Each number is 128 + 24 x the weight over its row's rms, rounded and kept within 0 to 255. Layers, rows and columns count from 0. Numbers have three digits each. The size before them is the row's rms in percent of the matrix's.

# o: layer 5 attention output (transposed), 256x256, rms 0.131, rows 69-95,100-134,160-166, columns 0-63
# v: layer 5 attention value, 128x256, rms 0.138, rows 37-71, columns 0-63
# q: layer 5 attention query, 256x256, rms 0.122, rows 128-191, columns 0-63
# k: layer 5 attention key, 128x256, rms 0.125, rows 64-95, columns 0-63
o100 112:165098096135095141096116083133145091124108140131138131078115087111160114089138151098119047103104116192128110147146145097145137145110120099116136112123169136128152110153145112119167160119147102
v37 099:115132145096133136141125145091099093105084164127104154121140153097128120109142150172100089129124111160116165119106130154113098152138103144135117126103129133123106102108106177092114108158118118
o69 097:134152162135129163123124157062124135135134107120144112151142082176106138152091151119161107138100074159179113110112106135146149159143122081151144144093079142163119095113167138159125170085121133
o101 103:132112139057136104153125101124089110121113093122115115131136127126156092148156113140134130130164175117108168124135148084131112121107113115101106131125150146118148159090116104114124143172119117
v38 099:157133141158077117145123156125147126131105153081122166123135153081162146142150096117134136076153095092139100143096133103121149144129133141123147184136113146125164128133103127145118113146164136
o70 104:131137117143156193112112122190158108114073107127116129140156081149121092132110135108083170144113144131074135089115138136150121104063128177179123125109137125129128129132102139119159143118104123
o102 105:117130131157097079174132127090107151160178150136137141129139124113148131110154115140170119106124140126131151134118112108168117078148149084146118100145071092168148147106145121152145076133177133
v39 101:100146114124140111146160114110135130109132150166110146109134124113170152117127180106129162100095151129114131119174164137151166105124145090116128133108130105154115162153115103137127113100130113
o71 099:149120119105161138149092131104163133106120185121118109105138114065122150112144127133148083103111133138169141107143134119175115163075132112119162117108100105140128119180123108155114125108108125
o103 106:123155155122130149156143143169114183115123118132062133131109142122151148120111108136125106138115115145133118146086135137109127106158128122133106139113118136104118180147144118138119136148145128
v40 105:149146131164123097148121085134154112128114158126106155135077104129120081149152145162110142114130150114094160131119148144130109115138105162157156145104143107139138149091114089148141086131111074
o72 105:134144148131141156146106187086170129140101095104144145103124133145139128131127140099111126103134073159189181102131166124107127149112168112134121137152109167147129165083137127151141142110130153
o104 105:103092146105107131122123087106152122121108137178140126148095101114104113154124082112074119090108149117108114142100125131125157099164124098153140124114127099128157133149083102152122130122146108
v41 105:122157103124117135099134166115112176120133100124115121139102091146131159115112112140174169152113105135139140136154131144128088104127124132146112143125135107149112147118146096133106096109148162
o73 105:118101095157081099143118146108164106169113165117112137139100138109123120122161137144133093115102148134072086160160111121145117108113153130115099119139104089146136157100122085109146134136153115
o105 103:120166138126132166076137149118141109124102111134086105115127115122143091110137137135116198128117111125177101116127130176105098114127127155160132134145136110130085118104172152156143155142171099
v42 099:118147183124112159096095128156170107106123165068133124120129116126108117167078130102118160142155138104150139160156150146143148132126117141150167136127159146107116156108102134134128133139135160
o74 099:098152143102155135109135111132100124147174116143110142141182140105150154152106088129147142117126122116078134091127137161174169132143081157123121110133109122163151162131119135109111126117178137
o106 103:133135117187135138109110126164120168102108102089166128131136141176074131137122131107121125118097147124117127170120145167138121146142129110110161134115127090092132109104130107102133158111135104
v43 099:122090124132140119118154145142155111106142143110112093172101142166127113146134098088185145106148098123097159112116117119123098130110117124095131113114131130108084132102160121151155128081106094
o75 096:166134148130130096123157108126095139144131127115079085142092130048126139117120168079091165138140148099138115166086157156121110157138140166132156118142119127132129143133163101153134144109112129
o107 100:123173124124130119142086098144118110109114102132118117100165108150198145143150116137096157087104142153075103116108155079161112103117139117118136164147137125115125067083085113134123089132143094
v44 108:124134142147120161167156116148107128154142140125135155150125081129167095150064106115116113113117123127140173132120134174096093099128090162092136139090154135133107104139133129078132133170089143
o76 098:094134134126139133130121095134123119126139110145134154101103111097116136142173143084123107136115132161129099167102132097148123086165135095132141138156103082123171104136123147160154110177111139
o108 106:177131122139130101108124126109137136151119123124191116185164114132140171130110095160160110125136133129094123140088141144114119120106095137124147122135109096126184110108096151113157164134156124
v45 102:122129111132158098160152135118109119139145119100103078122141135175133157121100114132097121146119151164131137137121102137119102158101155137163126115127121119137110125121125138108169159117136094
o77 093:150122130155123089156109123132130166096164129111105144107102106121140162112094131123153140091117138127153129106155114135121146098125152142103167142108101117129073119166107080130087128153143158
o109 104:164138126150075153104111161140131108139112072117115132070119136108130136169112132141130061145133170138123138133051105124156126123138148131167110123101149155123137137145079154119115171135122095
v46 106:112133128111131122112149117147171101137126108134148141129096115131152136138096107162131136102106136145105093152122118141067114125153124110104174134099110110112115130126102128177113125077103120
o78 098:119130107167122153141111191147133135121115115124122136129149125120129114118116162125113167170151141096134157119138134142163096107144101090116112147088123113118108097162145138155136108135135133
o110 105:122102136134141145126155138143087110100189126138073136173111091098137169160102137141146134082111116118133122180122117114063149183110138088144167141131135104109090171136189125124160138131114135
v47 109:164137092126176101128102138109085112147125161157149152130110094088137148121193144100111110121082098090090116114092141143141133130141101107108155123141142153111140122051130107109120141109184109
o79 092:113091119144099149140124085121114160140095147094092161117084117127116079192143207098143109111150128142140091127116115110167125105112130109083128130065094120126120082151135120110139129137132132
o111 104:143140125129094120102140155105099112180147160158107106123117140150115084116119122111101149107091092084099113109139108149139118162088087133105131138133136126149145159128084145142115122133172155
v48 106:073158076128139084162100118156163119131130103128143148122119125165106139100168152140115122125113163098096084084142136142115135146100157109109111143149161122158131150136165076123129127107155160
o80 103:111121140131137070131153159140125088129105175103130130109116129171186114143104153139134070136140114132109140143064126129145069082125117123115141171145133091126139092096150090091122122112162128
o112 103:117106085123159138166116112127143120146139134089116125118153185154165149101128103147083107111112143139128090115153151126128158145180106133118125120112143146160118141135129160132113150157096125
v49 104:108143121144157139138133125126136111156101149108156121131161140112132094179107186116153113141170103162156117137142142140115131157102169108117145166125138124130095152122110140090125159138145169
o81 100:102157095126130132148107137187145173112141161125150123151152139108136136166183139110097104092133087055106099140130114121143142106101110172125142121143128151147149147132111122139125121118122129
o113 110:126111158135129152118173160095115125105114117116107150128141125124118135108062132109133068125100146135148154094124117145161130146125116110126135109159143126113119115111110120131126140141158115
v50 106:091191137112111101124150129116154080148109117150143165102100099105108135109128134109108132086116106131124131124157105082128118132137102051115119129113132123150102081097126165132116132162106074
o82 100:146118134116129126142131122145173131157142143118128115148111132142167170135071137158177059095141150100143133155093159120126111091138104129122173097158139127095106129135171097169181168132131071
o114 109:164117136136106168142123111107136151152110098100124105138112090097093134128152158124144182091112088112159093096136095112156172114134157104129120172095127133157143154109124145125092106148116174
v51 105:142111116109123133131133135152132117123140128148090077180115108180106152114138152142095125120096112160167142141104126122182129135186059145105117119098115112151141114136114122121122164117151103
o83 105:104081143185167122183123114151094126134108108117112069098114127123144135163169142112134080098134106150144079159106134096108092126164126079113155159097118120127076136092132127145096099170157139
o115 106:132172165079107137113075112120203115118169139130133142124162144160136129086117127127117184139108208116133119131147118157095152129145121128102121104145127138117106079129136102102129149121103114
v52 100:116153133124130079114139109137153138153147177134131123122097147117151114173100140143126099151081137129130103158112117114134116148104149130154163131069177128154102140146082100146124118083126116
o84 097:151119134115191116137153105108136134087140109123137148142126089113103090124157123118105118166130095128107177111136090105131093138113152139127114110098136121153182123101140109162160131128112108
o116 106:112139117146097132128089171137107119139126153180138155140161142135200116144100114111109090098150112095125091133149122143152125139194084117156163191161139137106120135157109148121122147136172138
v53 115:143116144132092153133110136085140096135146160105094113159100160151126117155136149140116145174103127167107136110131165156159121138142105114176106110113147106119132138160148084086089122143141120
o85 092:088124133163135124148099123160119117128094070120143146123127134120111174140125140082163165130121121131137122078102183132107112134148104152098141103120132151115119125099110167127113082142147143
o117 111:137103126099096108150116110089124093106151143148101158130049136123154111133096047146134096141130129160111097105091121120087150099091112144120123144153138112149137118177149133139101133133132123
v54 100:164116081131112104165125172120117120168103119148113127141083189093164118130125135133185144141091147130132095175145146111121146153136142162079130141145138137150159097183128139161100119108152157
o86 089:134169116157123148109150136138156174162164103083137160128096129120110146127075134149123140109127133100091143084122119131107105105143126135103093145156124127147112110127108109138139141118127153
o118 106:087136124127110117180140143112116085130107104105105126132089124154152132117140136085106183119148128146127114179137132120143148164105111131134139094169084157171102093144155118124114143130123166
v55 112:134163117134098119125139132112101135138161113109153095135091159121143131123075088127122140127131147162106145132090089149132147111143136114113106156150116121131144177144159109102090171172131088
o87 091:163112120171171146109092115110106108114119147133109102154166104125130083136151152144141065131097126135175140110099122132146164143128166146127126120101131124115162127157097142154129086128138137
o119 112:133143105134106077095123147120135120149176165099180122105102131131143111120122106108128095137164115132142143143093135159119126106171137106100110131135129119154109115156104113153122124124130135
v56 098:126147114145127124124086139174141103127112125146104173167130107132145135149109128111157154096105112068121120162076103147144119215138175133113101102107094108113075097094100118126157122154133155
o88 090:130163114130096083109109137140157104141119096114082126137097145151148156121115119073119186151127144127124116116118092135123108094157092117121098108115128145156129126122137137105136131123120126
o120 113:137129157126134198141140160119068140076102142143175126141134085103146118102127150156126175105150090159134135147132145124152128133133131080112130127136099141110130128103139112152094112139164120
v57 096:108128107072142119118138162147122145113115130127088117140112134098125101083143066087125132147105178111121139142135137157128136100129139109072124168094117122113152126133071134122137141082170107
o89 090:117138104082147113121132154150170121133128107121095125139154112126158139124103142117152071100128144120105165149131126116070142164136142117150123086178096116123130142065119131144162127089128148
o121 102:173097146132119108109153117126068155142123131134077127120126128167109100157111116117121158143122132104118104114126125110098115146138142101063140148098148154141124090146095144062122112121122112
v58 107:145124133141130061121128153115129129155135112133108136152141114142163127082105106092080122133092129133109139108113092131098121151140182128128137119143129121125081179123119141120136120151102118
o90 097:099126135122106110138163103135115153175130125090132095137135143112159199136165114105128101141117099119122120149119150104113130158163160082091120118130155139118130112090145126134090132141106123
o122 096:112118119108148120130125176106117110115105154133083143117110104124158098114135144135088118160108154132178149116088117127158093143145204174173187138144131140113128119142120134120130139130077122
v59 106:139153151130120125156097145155113139106102184129129141148128149098068161174118133115078116143142106128117111115106114121119097139142085188149094121104094106133156153168087135116130123073112107
o91 097:082108146105158107118157161127137123125099085165069123142107109124132128145085139103167188115146095115162148125112118086150118140147128148156173124174130130132126130148111130139096112161150125
o123 111:163129129077140147160124142140088164102114149117120126145125146156130118158147124139104183165122133140096124093133094118129130136107136144103104114146126116053135139170114111141160114146086098
v60 110:147113124193144147128146119139120111142203113099145104144119130147125097120130134123140146132144137130096137130114164154096131131149094101150149113109130159123093141104130068128132102162119141
o92 090:101107111085108102195134130161149143142107169119168131131137133094112132155106105135103073140128097094116125136157148144131142127117158138098140144086165152122113161108119132079135134109123153
o124 109:129111169136120153070107106127118075141133084133206130091126134157160144134112146128112042160165125180107151114134105126083144121176132091141136152129096075113166097124121133107097142124140152
v61 105:125089129105142157099152151125131107154156139111129159103167082098143144163105136129137153167133151109089168134180151078167114151161132133125107134089087124132130130110084152143125109133110141
o93 092:173104151080101119151118114087141138142138127130158135102137129128084138144121099135132173119132135112126104142161144098091120087137128113106106119132162128128093161198129082115174159130106117
o125 101:120110132162147182114120057121099121157129126102119130183123184168102165146144102147169073090167121082154137149119111168173119114164111121157146099106147127096116117141156126107130151113120134
v62 117:111132149171122095133152093151139121118120116128135141087170123140170120123089089153130156112115096100112138129126151174121112147094092129135137126112107112156170113106115102139147136144129128
o94 099:096129082189130115136148108122146126162107114112114176147152104127114137095090143158117134087148128119130113136097146144093114128148123114129137117094101085155141159108174173139136134169183115
o126 108:134128158139159113136156113123147111111080151095157119088145154111104124107123100155139114132164141181127123084133111142086123136110134153153138111133140128124172139084086131115124121161156132
v63 108:124139105108104110162169144123123112085136078133095100134106122172143127159121129113192133114128073147161110109116141110116097125137086108133125109096120127117130125134092133137094146115124093
o95 089:187152127097111132077160108110162136115105119093133127086084092132147118163095125123107046120135140128107123134138128125079122133137141147126130121085122116120162142124189145114127069127133144
o127 104:147099133118175131114090116096138126093142090156115120129167094181133133101092102120113131165124158179185082092094082129113122151122126127154096148138130095123114095137136138105144140097085130
q128 118:117134114144127124108162168138148118143103189100126120078125101147137109130123147105161099109125129167112122163136137167131122170107155116163128158137140169105158097157112127156160166127151149
q160 117:100103074143127131122149110098136115098135149078143076111120111145128098141138155096095172127138163159146143167141113127120147146140134054113089137166142123142111162106130116117116093146129177
k64 103:119162117104130119147114115111125115094125111124099126139119120180095157149088094153124150134125124145083129120135146097080083121191152094132136128175115171135139121134164122146117119113135128
q129 113:139127133086114121136128080137074096132122100135143158130159163081159117176154129116098170115133111075089132100102124104113119128113121171138151114099125113130132115115126094173121145119111131
q161 098:158159119107109128129085079131103100130114147140120123115091151146138114109160159195140157166143126111109121118119177125153107131109108120158164123145090165105152165114155088074128086116135076
k65 094:135142097133144076145148116184151112092130120094118113115144161190176128148115162114087151111139124162109146139089109114163108098147119104164105129124134119126099095143068107111128109159125110
q130 092:141127131143135102156127103128095091129146131165128172136132164118155133096173103138091147129114101138111128123132137151142077114136099148118180119108115143128125147123158104123091108109114118
q162 087:194141127114164067120135139110145153171103103151128127097166123095170122123170111154148082131099141115150157136130162139156127156101094126144146130134110097102120154116113102128129135120108091
k66 111:106097159113121127090130105184113110144094127097097087141121103109143150170141151090132128128165145118130132087149109153130120125113112111135094120104198098073125103142116146154125106137104135
q131 089:104128118151111115123119129140156148105142075142164091187133113107113147155135165123095136150169103157097113124117190110087166091101144138125110145118159141108103144168137140174127129121121148
q163 087:106117094133124117107161148103138126096128120148102170151113158137124093162143146138129160139153124145135128109154153138136128094105155102144152139068109097140136107148140125113142060123163105
k67 091:123116115151144104122164126095133116104111100103134153153185134127136155122133160105189135116147155181141080103136117164103171163093135116140112088101132123180149096165074119120127127157113160
q132 100:148145142094169108145144142156163116123148143107130150177150127112131168109136128144106079140107134148061119141136128153126134127096111106131121097081140144120135135135156121091149159153118154
q164 090:099130130159105171122096144140096127148124101148095138163141152196101113145097159137113134146116169114112086106117115132151135115090123119156116099120119136135088119123155122128129106172092127
k68 105:103147115096112121088111128133150110135142114142150136112162153125166200129123108110092146108116141158156146155126138140136074147127103140138087142094147157118093145140085141094127153153094113
q133 116:147140126122094141165125089151117140186152101126138147176126111131108103093095125120135093129121101124094118130139113098127134114128145098132073116127130147095141088079128101149158120129133166
q165 118:137056103114161161104132081180161085130099176151144124149102135154130091120119157130132123169100142164097134113126151146128156137142155138149147116115127116119121135143133138113127114114138171
k69 103:176133139161180092129133152080134116123108131123113150110127100174104083151145115195112176160126126098127081118157122118148138074137135151126138123128140123161123140132146112113095121125129109
q134 120:116092126143142121109107156149142124123114139157159119123098134114120131094131119132157161098131110131115159099081115162100134109136102141159128125125137122150138179138122131127117111095136111
q166 114:100120150136127120125169152138133157126095111126136104142136165143141116086100134112121175122136132100081124122134075148122137134134102146139124185138101113122142130075131132127131143152108149
k70 102:100139141117140066139098136168158115164148137121155148141111137125131101124119093124083154168094122086130114123118112111186174152105182131137116128130150092164126135149131150128118128087118141
q135 118:122120082129119100141130155192114110145145153149122130134130149155112136091127175109129084143116162122121107176141121081157154127121173070131128137143156083130105137120137113178152133134131148
q167 119:105130143124121165102097123075129119121168096092119125148128111138090144140127128099091166135133135134120135159119119128158139113094119161166142087129107147191129110117088135107092145098106143
k71 115:159112130095128146126160101181158110170163127147115157107114089110130108146100112170173142138127147136106114126138112150171120122077086160107133103097136148109108129152114131090181118136146146
q136 109:114124133102156116107158136109159119075159118135102115110148155118117099097156090141128094162162109104108122129145140126104123115130103157129129129118148131149121108089120147143132071138116081
q168 102:138138162118134121142103154125117122163115128156102104170153136122120158161148150144126132159128130096133160175098123124086112180111116151144129128116149158123132183135107132158115127115129141
k72 097:130157151114148116121142135139157153129090131129091130156154127139124149111118106099136130154099098117131072086123093126144135124107122123162125114130117132136154139154087131148131107156112151
q137 101:125150178106141158109127100085132122116189094138116158137102156123143129148120151115093158144129109092136116145174120182150172109109137147140144074094128106126103093167062167090135104142061138
q169 115:173154139154132113099126112093103088110147162128132134140105164146145127173108130104112150160093095158129113129117141156149128131165154132159110091109112161145103105155122157117139113134082126
k73 120:154144154151159097147175125095123165116155120110155093123138123096141133107141127135142210131091144146125119156089148159123143096087146121127108101094109136095127097119102142118150110139097190
q138 104:148152136170117132165149111150119163141097095116171136157154122116104129103164149117174134117089127095130132116109157134138122094107111177152156120086130110127106122148119101144136149135119109
q170 106:096135111082175101116098087147160137121116142126111106119136116138141126111134097141174146155096127151129109132111141176155120109109150094094142139131124154136098138151152110110118130153120137
k74 098:179150140133149101136122081123136140121124097134145093105167150115133105138149134124130140146105101129149142152106133110066143135119155130131132077142097148129133145148094127112107099079086128
q139 104:095132145141113102111132137134111107175149150137125117157101119082141145081119129161141152153130105105144165129132141102084116082140109145158152110134098117136128142117169066100130120119078139
q171 104:091160174173093153133107080113151107143138114181160114080082126127188128130145095146147135107096138131109135099157129148132170106096147132125133100150167125120159146176130106134140127117115168
k75 102:139152111137102147131093114144102139145124107110176183120138148179124144129153087108133166108087118135074137133159139114159112176095155141136134163135118131182144113131117128162082127161119145
q140 106:177177128133087148154118122126119166099141133152134123153164117105102133176148173120179093174153132099137144163132189093145107127131074123149089131140119113146127142124135129179124097160133154
q172 115:144102139118127118144160106191130157157131123130106126107082104116145125120136107118198123129163184133131136120150161111119102113143122098112112094092162155148126126131122134128166124108114178
k76 099:140122133175147163127137116055111137118103087161147081112112121121140086134118116135128119108114136080085144137131157143130117148139162141103118148138091172134153135192144128126141143150110130
q141 105:076129087118113178134162101144109118093148099129096122164125122063081123146130141132127108137134124139150129124147141155127180132157143120140119113138120104118150137107140152158161075093118120
q173 104:118147148092131127099144124108105135135125149103125089087126146132106128164153135193122131131132107147140174135132135110076151084163183113154104154120108099184097129113163158140164130153137104
k77 090:122118154122101147178146155124104113095104078121142083122129136166104107131138159132107148180180101111128148147133151104123108113087103130153150088139105150138165155098094149097111185146126146
q142 104:145136136134104188142145134110111149124114138150125126078121108115091136146115146151154121084138140108167150095139155108129184134145136119126116106129163137145123104127069136170119081126109095
q174 113:123130132128166157125134131155101106099101112149136152134091144158142134134149104106134144171125108084111166078125110123124171138127166147177143143114162136135160085138110073184143069140134117
k78 098:134101098125130151115134156154175129171122115102148105082078163154149123151105169152164147137120113141165133093171108177116147156162137199151099143127091125145179147136120103141158156136138149
q143 095:124139107119121147106139121150118121106103172137151093148120164119102094100124123103110115098128103109106092141156122162109124105170110128130128142175107166136165145131111105152112101065105121
q175 101:188123105081169088167116161149143123179111111135155207130114122137127136138117121120103134109133089119129149167091133107104102115122068076127103120141149093155084099135124105139095100070146167
k79 098:160113114095120153106127110095135162125153088130121093164148098118128129124107167115150127104100076105123121133128165100140121125190145152096117137160112119146110099131115097146062113149127130
q144 102:146161108140125119119122062128155127156154146114124113141127115166170132125122145191135108144132132137108135082120189122125090152110128098092130116138132075162095107116122164127114098122110125
q176 096:113141123087136126154104127095174145084182101108115110156159129150185142151148154123132133103146108108123116120122125097123152125105107135108119126116086034105103131163110128139109133132169114
k80 105:099106152161117140124143153122123139145095140099144122141196159160149150123125126094129156152110134131158135145134094183087150119127115154200123104127124162160159113126084138129139171152115109
q145 094:147114197098162149133088171115097156145111144082131129128086115127129158127139106142145119181112060177126104156105101159121101127111148148167150140143107125153151095103126146162155169099142105
q177 084:142171126135116145049123103158137106168106138129086091114096130161125124135145117128139140081062162128117155133146121114131118136156113112136150095124106136158162137139157128135121129106106144
k81 105:102159080145095127156117111147148090137114153146125144117110115091144124144142117118113145155089145115113067108085146063174093125151099113153116149164134142087135160121135117115114116123125126
q146 082:097168111127109111108130113130148117136093123140178127144113125134105123110118123137155108104118141103116169126122091130120138149143085152163157131111140122062120135148132125100180142144116121
q178 086:126158127150126104126164153137113132115122104168115093097131162124110133140112124116127065140105127113131129101144174118126108159133093169143157139149103159147123102177137091105088073151123134
k82 097:109078152089115109115089114100105122093114145139084140113115098090120132119131171130141121122108104129108118126120189118119096125153125128131143135169130146173130160126106100146098085103137128
q147 120:104169132156099173192096099108132159096113145100124130142156103136162117112134118165118149152136113094102166087072141123149128158125083139143136096124098103114148124155144150153121070123121098
q179 122:181137154128162140150155124121086112106134150122110142134139120117204123080150156134191165136123147119125128137122132138137126136091096161129141129158096124117149117102139104126146092104124092
k83 092:126142142133158119139173127113158116152114077127088125084086142145084145118115162091128171073126125141109143138151082130143102144108183133125128127120145169082115110137137108177125102179100079
q148 092:097121114162083123094162098164100112147157134171134138115142176142139117118123138131116116082131147105119135175115139109098120132121121099111119140100126144132118126155179111158106140128133118
q180 094:131069153147121134112114084090122158103150141115144117156117135123158109110114148159181119086135134127102127153104116106082167143095111101156123172132115102087118129076085132156125130147106124
k84 102:094067154095147118150144098130112105186122130084138113123125157117201161172161146101123106128106143153162165145141093166104134118104101126120070089132152140143132121119099138130125122089122137
q149 097:143129126159139136149095111122178099105154170197133111131128119147128119146137144156126124128118112085125168117100144114123145109101101135130139132153147168172143092145102159166061108160123172
q181 090:101138072128116118132167136097111082162168124110085119170110183134114098077154123120120136088116119115129121147128139112081150106145126136128174125116130130103136103122129103127131158113131139
k85 089:131182066120115114125130119136133133147113115087126141161144125155144145131119174110174101109149101124118115117126126138109144132067099129124097123112131133129118105142097108102147150111109137
q150 098:118122139110127102127123108102117135148124129113122141135160133172170095136168147140116112169117120156168162132132154117120118124127140155131120135161078120172108115115096111128143096138129108
q182 102:138131105135091116105154114178206124140121115143113108124149084135125128129120121131100099109141124142102132109201139105083101112131151108174081138149152112125146098139136114113113103108138131
k86 091:094112160090140081079134129134139135172125102132104158085139066152113144119112126102138124118152112134165120094136084154132153127099117164166102109134136114159144132117119126126144131102134147
q151 104:108138124159125122138105143096121143154102140095081116136166137111134132143128098162116060115135097127102133161143135076137140131154141088120111117118141075138105139157134150093121133166125136
q183 104:174140165164124109154097153097121106105128113100097114136120142116143140084143146115139157104142099117141075165089133105162147120097097133122077127084124120142127127150098177154142171133134145
k87 094:110141141095119152084141089090119150151131078083126143151121156124155143094160156138136131153098112134108124138158129156121119124128111119165147098122135114126140137135155107084150094152166150
q152 112:119141129133182127091107098190128130129134151135151149118118105110117049135148089144130147126116159126161102139119089096112141108131118109119142144140166093123140121125145156124131088094125124
q184 116:138132120140123137164121183086145122128154098138105118126147069151132112144131141122150122102137153122146147140146110111108113089122111160138127153120147116092085120124142076138168110154139132
k88 100:126060110098167127058091155146126097108157142125108086109127156127118125134144103107135131102170135134119121160110142176104114158115090133150117136120144070140150145108080100131067163114134103
q153 097:142131110192145137117146140137100157122098118128102100139131103133099130165139131155086115138133174125126151092092158114124143086121144139127105117140093152083130152118140124138095132102151143
q185 088:117141099114143113115136101129146167146179168124133145044099140122129122146139131142149136139127139144116121086099105105108193092145179149129148125077140148126143113095099110136129166088132111
k89 099:162128162156107109121125098100116180170153111149141147125151082116085125160134076139135121145102128121109121125144084166124134093126158146133130127124103111108120107117142127135143120138098113
q154 112:124115091106119142134146154132127100100137165128137155091129093147098123122104140147144157117130131141130105167141138096116112157126095061077136127113143168137133091114119126120118117113146136
q186 105:110139163116095151101124121131096148137117176139177110185161108109120097125133145137091108099152126129107145163125123076102114112142111117125090127149121168141117093128129151123151125168114100
k90 097:098170142116117168124103133148141106122114145161133171097124102154134099135125108132127141114145129120116129139126108115130146159142124120065153189152125136159120139112136153134094146116140134
q155 108:115147125104137071115129150104118111111129107120154110132126113168081097125140141140121145141140138136076119116091115133132089134083136114165079124181160141117144139095171115131088128104150120
q187 110:120138134118154100113145131134130108171095143141152135121142127156165111128127137149110166135159171099129124129125110146187115081168114169118121131119172121152154100136133120123120101111129103
k91 102:136123123143150128071150105148149107133082153172133116140116113115143119130141111081159157172139120127179158101112125122129127114120131135100096103136173153109128127127088124162108115120103090
q156 112:173154106103155132118114092153155116133114083136125158129098122124176117159127097120111098128102147182155125102141133151120115142137154141127139138089146113134125111097180139129116133095118139
q188 103:113130129132103114115141111131117108118117114120157112148117135139115144129081133131153143103146127159137163175144084169095124142144140144096141121131118115104140099133171103134110152088143151
k92 104:119123105109139112082127108146110150145133127141128093126119088091143179145100138096096116099120113126126181133162110097154074123124101130125119165105160128107133157127116133112125113139153148
q157 107:105135115107165117105120137096158158123131129135152194098171136139146107125117152088153130141115111127101141139132104117115165144135100114169146145074113137138180118097162171159111129109127109
q189 115:129202144148167149121117066085124116121149184151093137181134133141117136081104152149142111133078141106145118125162177127093127128165101109144137132142120158123176133150142120133098119106136094
k93 089:100109126110131071159110133137102111136127139112131111108167106155111133161110126138110168140105134134144098136120155098097139159137170147168134130151149094107099126070142136083114130171116126
q158 102:127137148163145109105079085152110145122149095132114147119094138138119071143155152118175089122136151101139140184142122165118135133088116144150163112167115143066152131122156121111139085132156079
q190 104:091165111119148128092131144138077116098099135125110134208125121136115145105189143136102142172153140130164092152121121098124118081119151169143135113103118132163113112111091113098103150108148126
k94 094:096149143103153144122151138129130110100093108177098142126114171157133117177131135088114117151131109148117136182151119153104132176105124150118146145157115084149132129115131174093074140151113107
q159 117:150117162145114132181141152098124123151135163157158181159121098129159138101141119148092130113154128105101125173123137122136084134154109127111175083172109147140116132137101167173168098148144119
q191 109:141137134106214083119167103105084134143138155151136111176158097081142133115121098100150125123108142153108134116143178131119120126116130188111121111115116122131115115125082122099095091114110117
k95 108:111129107161085149175120114105119178097122209139164165147183131105139098113146101134084128142141111118079093102124166137113106112150118099117085079132123188141154161116143134102139147121109139
v64 100:116179097150121128094109081076084169173122177078114144178170134113111131178123105117136117084135125112146177136135113115122106118112121182118126115133126156149100090137152157107151161078138165
o128 108:198128105159118146136114157108130124111114182161094161180127144145146106098138135113109108158104122136102074079102095148107144136101118134133156139127110115160142116109131115123119106126132166
o160 099:090140123125163103109099135126132115185110134138154122096124145119147184134123126145149095148175107131101150127125146129121119113140117087128166144129129138124097085121124137138114141112116133
v65 096:093167111133161148147110123100144129089139135110120103124103138183132113167133089131089138148130123121119109121124129127138174120084098133102156127146131123092103117140139103157143129147158177
o129 104:108128111137123140127158155093129122108147152150076097134132137089123147119088129118090144116144145064124111118171137130164116113172126138114111112135120126134138152135171140178120135161117108
o161 096:081113105160096089118092103131152114120084116112147151130182154129083148123135104136152169146133140230130123126139119149151113176089144144146115102137156113122098157119118111112149156149128116
v66 096:129104126096107117127161128152114123114081148161095120136141185103158124110060093138140150120128113154095063138094113127135120136148147124129121120134102131133076141136118143155145117132135120
o130 109:157119130127112099115126145143094097132159135092089115122105114114093115108108129156132106150096117121151159164121135191134142100138159123101104146121138124149094108136177116140128114163109141
o162 087:105130132144117145094089153119107108140128133157112128144139091191106121151151095117143131109115090091135133109126085067150137139099122135145119136092166101121154128080080086133134112051149117
v67 099:128110118111133174159156091141116130107118101145141082146116146100152115144119118166116150107149136138174169155081171121131158131136140130124108114055154131138162078158174116103183111129175113
o131 103:070119186162128127150099114105151134096075093117149131111130094142134163159118120132141064145165119140146111124158141141138102138115108121161154145145128103172109147148123123151138176113125106
o163 102:174127089078139120102102080176109101143109149100164136125107142130140117103134066088132157117120131101088144129112092118131149099152172127100115117099150135089146078129125135135136150133110142
v68 093:173115134132188172136105124147181127145147148144099155115118134156115147168125082118164125117137127099119123098065161150150120137131113136132131121139143127131125163113131168121126134136122127
o132 096:119154132118111121133127122103092148101113108094162104096157139147135114151112162091106140164156139137159102106126078168122088163123126116120124133150093108114182158113083152142154132121163124
o164 098:110117126185084137106071115108147121196114173118118138122126114113138122104127144147109141150108088129109135129170183110156151085138134129117125103114128155119099122140136102129110115109122115
v69 100:117094097135116136137146126086123120080176171147132132078136106122143091106102160088111114161116118163138139113131105137131103157143150103142170122124136128119158140090142127126131129149155127
o133 108:143107114132119107157181130103142119105091160119124144136092106104149170120121179159162073129142133118121131192094128125118109109116119137115125147121109129123144118100127111093111099120163068
o165 095:110135137098111141113149112126137150119133147159124131166139155141126126154156070115125172165093134130119159077099141153110165090138119114090118126124124103093113138174132118115084109130108149
v70 100:112089151133115161138166141130087133132162141167134120127123146113164144128110122161106128093123136150120101144121154137181100112117119124102155134121169117131141121134086148101121088108109131
o134 105:131094175104139113086129135139169116105127122130126121168111105160146119108126109078138098111126117173134111119111109091076132156092095165122072102110107145135124132120120150135154143143147105
o166 090:138145077150110126126124125116118103128130093110131124130160140117109100153143158125153117119162110143145114134094162119128118139093113105161151100204118117094130160094203096093121099155155160
v71 099:089123112126128168103124153166093106142189142135104168119115142115122168077106127085130135108139139151100127108109165136155136152134146097154151135155139124140116128126118121145110126145132085